Weights of a small GPT-style language model, trained from scratch on English Wikipedia.
Size: 8 layers, width 640, 5 heads of 128, MLP 2560 GELU, vocabulary 21693, 53.3M parameters.
Architecture: LayerNorm before each block, no position embeddings, biases, tied embeddings, ALiBi.
Training: 992M tokens, 7570 steps.
Each number is 128 + 32 x the weight over its row's rms, rounded and kept within 0 to 255. Layers, rows and columns count from 0. The size above them is the row's rms in percent of the matrix's.

# layer 2 attention query, 640x640, rms 0.0257, rows 240-255, columns 0-63
size [ 90  98  99 104 106 101  93 102  96  96  91  96  99  96  94  96]
[[113  88 159 140 156 136 191 112 132  79 124 170 190 105 125 103 119  84 141 142 135 122 119 115 102 139  99  85 107 150 134 116 103 150 115 108  81  68 183 183 123 157 122 149 146 149 101 138 105 129 175  79 110 168 142  64 133 163 135  94 144 134 123 132]
 [118 155 158 161 205 118 115  94 142 110 173  77  80  67 156 121 125 149 193 201 165 182 103 172 172 160  81  96  97 152 115 134 103  94 186 136 146 157  92 129 111  80  88 158  88 108 113 170 115 152  82 178 153 166 127 142  95  84 130 159 138  97 136 113]
 [125 142 134 178 119 146 149  77 111 133 128 103 135  94 152 208 128 123 129 150 115 129 104 120 167 117 113 101  82 129 102 125 131 193 120  55 161 102 166 105 121 170  80  98 152 113  90  98  48 201 160 147 129 147 147 140 163  62 104 151 152 166 141 115]
 [ 39 165 149 123  96  76 105 103  94 146 168  99  95  99 119 152 119  92  70  82  75 107  86 143 188 166 134  93 144 161 109 119 175 137 131 135 129 104 122 108 130 195 123 143 120 124 127 122 135 147 132 169 108 103  91 106 157 103 101 120 127  91 146  68]
 [105 140 148  28  99 142 161 183 113 118  87  80 143  72 113 117 136  85 136 162 158 143 150 124 134 108 114 150 138 166 172 176 136 203 107 142 128 131 124  89  57  91  84 163 146 119 156 115 144 133 149 120 135  98 143 114 165 148 132 161  91 165  47 104]
 [116 124  91 177 149 118 115  86 127 196 138 179 161 127 148 166 127  78 155 132 139 154 116 231 115 195 150 133  82 162 137 131 145  92 171 110 120 114 154 117 126  90 182  68  63 127 177  71 125 140 129 140 181 149 145 142  68 118 165 115 189  98 148 141]
 [ 68 144 167 152 118 121 155 111 159 199 158 126  53 137 136 126 123 105 157  96 137 196  81 142  86 166 156 143 148 163  92 140 165 140 132  98 103  86 125 161 132 150  97 103 139 116 131 120 118  84 146 139 181  73 154  87 141 121 144 132 176 102 149  83]
 [100 147 119  67 153 152 114 121  77  94 183 153 160 165  73 151  98 105 152 118 157 153 123 155 123 163 123  92 133 114 104 118 108 153 148 154 157 173 151 149 119 144  70 101  83 118 127 141 141 122 121 146 122 125 117  84 112 129 182 140 134 112 116  52]
 [116 107 172 176 123 167 112 112 125 150 134 128 164 136 205  89 186 151 115 119 100 129 105 169 114 194  97 142 141 154 149 116 157  97 128 162 104 133  88 105 164 115 143 152 112 148 121 130 137  82 109 122 116 112 160 156  82 153  57 125 129 174 114 184]
 [185 104 125  87  87 131 134  98 146 125  66 120 143 127 148 147 157 143 133 142 124 110 137 211 109 116 102 143 186 182 158  81 131 177  77  79 102  85 152 127 102 101 129  86 146 138 123 149 161 125 129 157 126  88  46 136  84 141 110 158  93 192  99 206]
 [116 100  87 141 151 114 177  87  65 165 151  72 147 133 165 131 112 160 125 153 153 155 141 152 139 124  93 115 159 154 154 153 173  74 143 119 146 148  95 110  48 128 115 147  80  93 136 105 115 182  87 113 158  57 121  83  97  96  44 172 145 124 126 133]
 [124 173 103 138 149  90 131 164 166 123 116 140 127  81 109 136 126 139 162  97 114 117 138 101 123 191 125 143 113 118 116 164 126 110 119 207  86 116 120  85 207 106 130  67 135 205 181 185 140 132 127 170 189 130 171 119 167 183 116 151 117  91 111 158]
 [163 158 195 169 148 164 165 124 118 115 108 186 144 159 148 103 134 156 103  90  75 183  49 173 146 180 127 142 179 145  73  97 159 147  99 107 134  82 196 135 119 173 163 117 124 131 102 124 127 143  91  97  74 110 144 127 113 155 124  81 140 143 153 139]
 [109 134  56 153  72  78 159  87 124 113 128  98 181 163 129 163 105 128 159  96 155 167 156 121 157 210 144 129 130 146 165 130 110 144 191 159 119 119 109 126 121 131 152  82  12 144 105 123 152 193 178 130 179 113  74 118  95  57 147 155 100  96 123  96]
 [137 110 140 162 119 101 146 146 100 194 118 148 120 112 138  92  90 184 111 158 155 136 135 170 134 108 105 125 182  67  67 119 106 143 131 147 148 109 136 157 190 101 131 112 115 137 132 139  97 108 105 130 145 204 161 146  70 101 116 100 157  71 116 200]
 [114 107 178 113 141 103 108 104 179 136 160 128  75  71 117 186 141  91 117 132 134  98 107 105 152 124 110  99 127 161  87  90 169 202 107 138  85 126 136  97  84 130  96 149  87 137 111  86 115 176 118 114 150  96  74 100 179 126  93 187 105 129 153 170]]
# layer 2 attention key, 640x640, rms 0.0259, rows 240-255, columns 0-63
size [ 93  97  97  94 102  92  93 102  98  95  94 102  95  93  91  95]
[[187 143 132  96 174  91  96 120 143 141 133 133 119  94 130  98  78 129 152 133 107 220 113 112 183 152 153 136  92 141 141  95 182 185 103 151 133  85 135  89 151 112 148 110 133 163 123 137 113 149  97 120 134 126 197 153 142 117  89 102  94 141 108 104]
 [159  86 100  64 118 152 162 194  87 147  95  82 147 113 129 160 111 122  84 124 189  98 114  97 125 129 153 192 122 100  77 103 107  92 107 129 163 127 152 137 131 116 145 182 116 102 171 120 137 114 189 137 140  89 139 180 106 121 132  94  93 125 142 126]
 [170 142 107  93  73 154 155  82 136  88  90  76  70 116 149 120  62 133 142 174 172 104 106 195 130 179 160 139 103 162 146 101 121 142 122 116 113 110 158  68 141  67  96 136 143  86 155 112 155  84 150 108 154  88 157 131 116 149 129 137  59 130 128 128]
 [139 116 117 105 181 137 126  97 147 158 160 122 124 158 117 148 139  72 130 135  62 128 101  81 129 130 168 117 139 125 107 113 124 164  98 145 155 134  94 124 123  81 110  85 126  70 113 105 129 162 118  95 102  74  80  61 134 182  69 140 101 104  84 161]
 [ 68 128 150 114 117 151 135 109 132  14 184 116 125  79 137 139  96  81  76 112 126 176 100 116 128 128 136 146 172 143  77 130 123 152  84 155 151  86 110 159 119 119 183  53 138 100 100 143 129 108 115 166 174 164 155  52 128 138  80  82 131 133 120 114]
 [121 105  85  69 172 101 110 126 143 152 115 145 162 236 136 118 141 178  83 136 168 179 157  76 126  76 160  58  96 148 182 157 195 179  83 178 161 142  97 185 123 132 156 141 124 129 157 157 109 180 114 165 167  69  88 115 144 141 143 108 143 148 118  89]
 [ 94  85 118 139 117 109 129 117 165 163 114 135 149 113 161 101 118 202 113 153 125 101 106 136 132 133  77 157  98 212 134 114 142 121 162  94  95 168 166 106 103  93  95 146  70 158  91 134 138 139  71 129  79 159 112 183 116 156 132 160 128 201 110 128]
 [102 126 114  88 139 119 105 147 119 115  85 109 141 100 187  96 106 132 184 148 114 123 148 147 111 110 154  89 110 108 177 109 167 121 147  65 111 162 153  91 128 112 111 114 102  86  97 115  92 116 118 184 112 105 115 125 163 180  97 152 136 100  83 104]
 [121 123 117 109 147  98 113 133 138  96 167  71 155 176  77 152 115 151 168 141 149 186 126 119 125  89 123  65 127 116 153 153 125 117 127 193 104 152 141  62 109 172 120 165 115 142 148  99 201 140 211 161 154 122 111 136 116 155 170  90 101 130 143 105]
 [141 118  90  84 119 126 119 117 149  90 201 147 157 120 110 128 124 119 136  97 129 160 140 127 128 124  77 113  92 132 192 129  94 210 158 130 111 138 149 101 212 191  92 122  99  98 164 166 102 120 155 154 116 188 162 185 136  79 136 164  97 166  98 133]
 [145 157 108 153 113 156 121 118 193  77 111 119 148 115 171 147 196 116 172 119  88 167 111 118  96 123 164 131 128  97 140 136 105  97 112 149 102 159 169 134 123 140 155 108 139 106 157 170  73  99 127 102  96 116 119 127 106 119 180 175 125 176 117  92]
 [110 101 154  84 203 137  95 135  95 145 138  91 143  57 154 115 100 147 116 149 113 107 185 120 200 123 116 141 131 154  84 125 116 122 133 109 139 130  98 159 140 143 125 132 166  96 155 105 154 148  93 127 137 100 123 104  92 160 135  70 133 111 184  71]
 [116  90 109  99  92 118 121 125 141 118 130 126 175 209  67 158 103 100  83 141  91 178  93 100 114  93 142 145  88 191 152 125 177 191 176 107 174 121 133  79 100 138 147 122  96 129 114 126 198 141  88 184 134  88 150 164 197 172  81 112 119  93 119 141]
 [152  81 129  90 121 171  86 217 104  98 116 141 134 117 159 135 205  97 198 112 182 132 120 142 141 123 234  82 111 127 121 152 156 143 143 150 176 135 124 149  88 125 156 113 167 141 173 158 159 121  78  89 150 102 153 127 138 160 199 151 122  64  56  84]
 [114  64 108 142 118 177 130  77 104 163  71 125 121 166 194 108  84  88 138 104 157 102 162 127  97 150  80  96  71 137 173 101 148 134 141 117 143 189 211 152 103  65 122 102 136 116 141 107 123 239 151 131 154  98  98 134  79 164 122 118 137 116 164 152]
 [ 96 175 121 120 169  98 121 105  97 123 172  98 171  97 116 141 115 134 108 173  95 101  85 121 171 181 110 136 151 131 155  79 124  72 144  90  84 119  81 115 178 164  78  97 139 120 156 145  99 153 108 131 121 163 112 195 167 132  88 137 125  99  97 149]]
# layer 2 attention value, 640x640, rms 0.021, rows 128-136, columns 0-63
size [ 96 100  94 103  93 102  95  97 101]
[[ 91  61 141 158 175 123 124 154 137 133 155 131 199 132 152 163 134 140 149  89 156 119 130 117 100 155 124  62 132 152 151 125 105 123 160  87 145 195 120  88  95  67 175  95 122 163 119 116 140 137 113 150 132  96 124 129 154  94 101  90 110 165 130 108]
 [140  91 144 156 124  95  91 173 152 109  74 113 141 123 161 113 107 109  77 147 128  92 115 137 122 126 102 124 143  73 159 136 104 140 121  83 158 152 145 110 112 159 143  70 125 108 109 105 102  74 131 104 134 109 112 110 153 157 127 114  85 194 230 152]
 [119 140 107  84 116 104  98 182 139 140  85 181 135 156 126 185 103 171  56  72 120 178 154 133 157  88 110 105 104 129 127 114 124 147 136 135 133 130 150 130  62  82 124 161  98 136 131  61 191 174 127  67 118 108 105 111 138 100 124 108 157 131 141 110]
 [100 136 141 164 124  94 117 150  84 152 138  73 113 126  39  75 114  80  94  99  71 125  86 107 100 122  96 102 124  68 134 133 174 107 104 113  91 136 122 138 123 141 120 174 111 127 130 109 121 132  87 163 156 171 170 114  86 145 144  71 171  88 124 119]
 [160 155  96 139 211  99 184 170 179 135 149 140 193 148 133 204  85 138 137 184 116  68 141 118  54 175 120  93  89  80 143  52  98  99 174  88  99 165  90 125 165 125 146 128 160 104 149 146 119 144 110 101 183 136 111 148 122 180 129  71  63 132 150 177]
 [129  82 123 133 116 100 129  90 150 103 148 194 176  72 159 101 155 150 140 188  86 159 154 136 169 115 116 124 144 138 169  54 128  74 138  74 102 119 110 138 155 119 119 122  94 161 165 172 154  91 118 103 136 103  84 146  81 176 135 121 107 142  76 171]
 [ 73  94 147 130 115  58 132 170 126 177 174 126 164 122 182 206 118  95 152 114  66 138 132  94 137 127  98  52 144 181 136 142 113 133 198 111 198 186 160 160  93 107 108 130 131 121 157 137  72  76 155 117 147 157 123  73  71  59  77 148 158 115  75 124]
 [204  98 104 136 145 192 137 241 132 157 174 125 165  95 136 143 108  71 112  74 110 160 145 108 125 124 168 146 115 118 150 167  94 106  89  96 186 165 138 102  77 213 130  66 146 176 142 132 123 144 153 157 107 169 105 130 130 151 129 155 131 121  85 155]
 [128 114 136 155 147 186 191 105 203  78 145 112  84 160 200 132  91 120 119 152  80 154 156 135 135 107  86 168 142 128 111 145 131 195 134 127  91 110 195 162 140 140 138 146 116  69 161 103 165 147  89  70 127  61 163  86 128  90 154 137 163 155  88 104]]
# layer 2 attention output (transposed), 640x640, rms 0.0302, rows 128-135, columns 0-63
size [ 92 102  91 102  93  94  91  97]
[[131 152  77 143  79 108 158 143 100 198 140  96 141 170 106  86 139 104 107 159 140  76 107 135 124 121 106  82 141 135 180 176 196 107 117 173 178 113 123  57 169 120 163 114 111 148 200 111 153 105 165 148 140 186 123 149 100  96 139  82 139 110 101 156]
 [162 140 104 177 154 122 147  85 146 169 134 202 152 139  94  68 147 144 179 103 101 136 133  94 136 111  57  54 127  89  99 104 112 107 102 189 170 122  98 128 112 109 127 176 130 180 155 139 117 159 144 159 137 124 116 132 108  72 146 119 140 160  69  86]
 [130 121 147 168 131 135 124 127  88 135 168 112 146 127 154  69 142 104 140 142 103 158 139 154 115 116  77 110 106 137 154 141 141 119  90 152 130 186  67 179 183 219 104 137  80 168 138 196 110 148 165 165 100 215  73 127 112 116 160 128  85 160 100 123]
 [165  61 126 112 113 132  97 104  99  58 121 157 132 133 139 148 113 112 150 144 160  52 144 139 124  68 132 104 125 134 106 102 144 134 188 140 194 101 163 153 106  87 148 149 180 133 169  91  83  87 161 177 117 169 120  80 147 146 176 188 126 135 184 132]
 [173  93 146 143 125 161  79 115 193  77 121 108 107 175 104 123 160 116 106 114 131 162 182 135 102 108 146 100  87  95  95 191 160 142  83 113 176 147 134 139 124 143 130 163 110 107 107 137 125 122 202 221 108  95  64  59 147  88 128 102  94 121 122  93]
 [ 94 151 130 157 180 203  81 173 236  51  80  84  79 179 118 158 143 137 141 140 171 108 109 104 103 138 146 123 123 171 176 134 182 128 113 158 131 145 157  95 168 168  82 122  68 140 116 130  95 134 130 139 102 108 150 138 145 107 156 109 163  82 128 130]
 [104 130  99 150 119 112 153  56 132 133 135 106 137 150 111  75 127 161 141 182 114  75 184 146  53 105 147 115  84  99  99 108 108 156  78 158 172 137 157 161 209 143 125 171  61 130 128 162 134 136 131 158 123 137 150 147 107 138 167  47  80 156 151 118]
 [ 99 157 104 110 156 107  95 116 126 152 125 101 168 138 131 118  74 210  84 124 166 182 148  85 123  96 101  96 103 169  95 168 149 106 144 128 100 148  85 154 186 131  72 160 144  97 129 149 152 165 102 103 174 118 136 104 164 159 130 112 109 102 184 117]]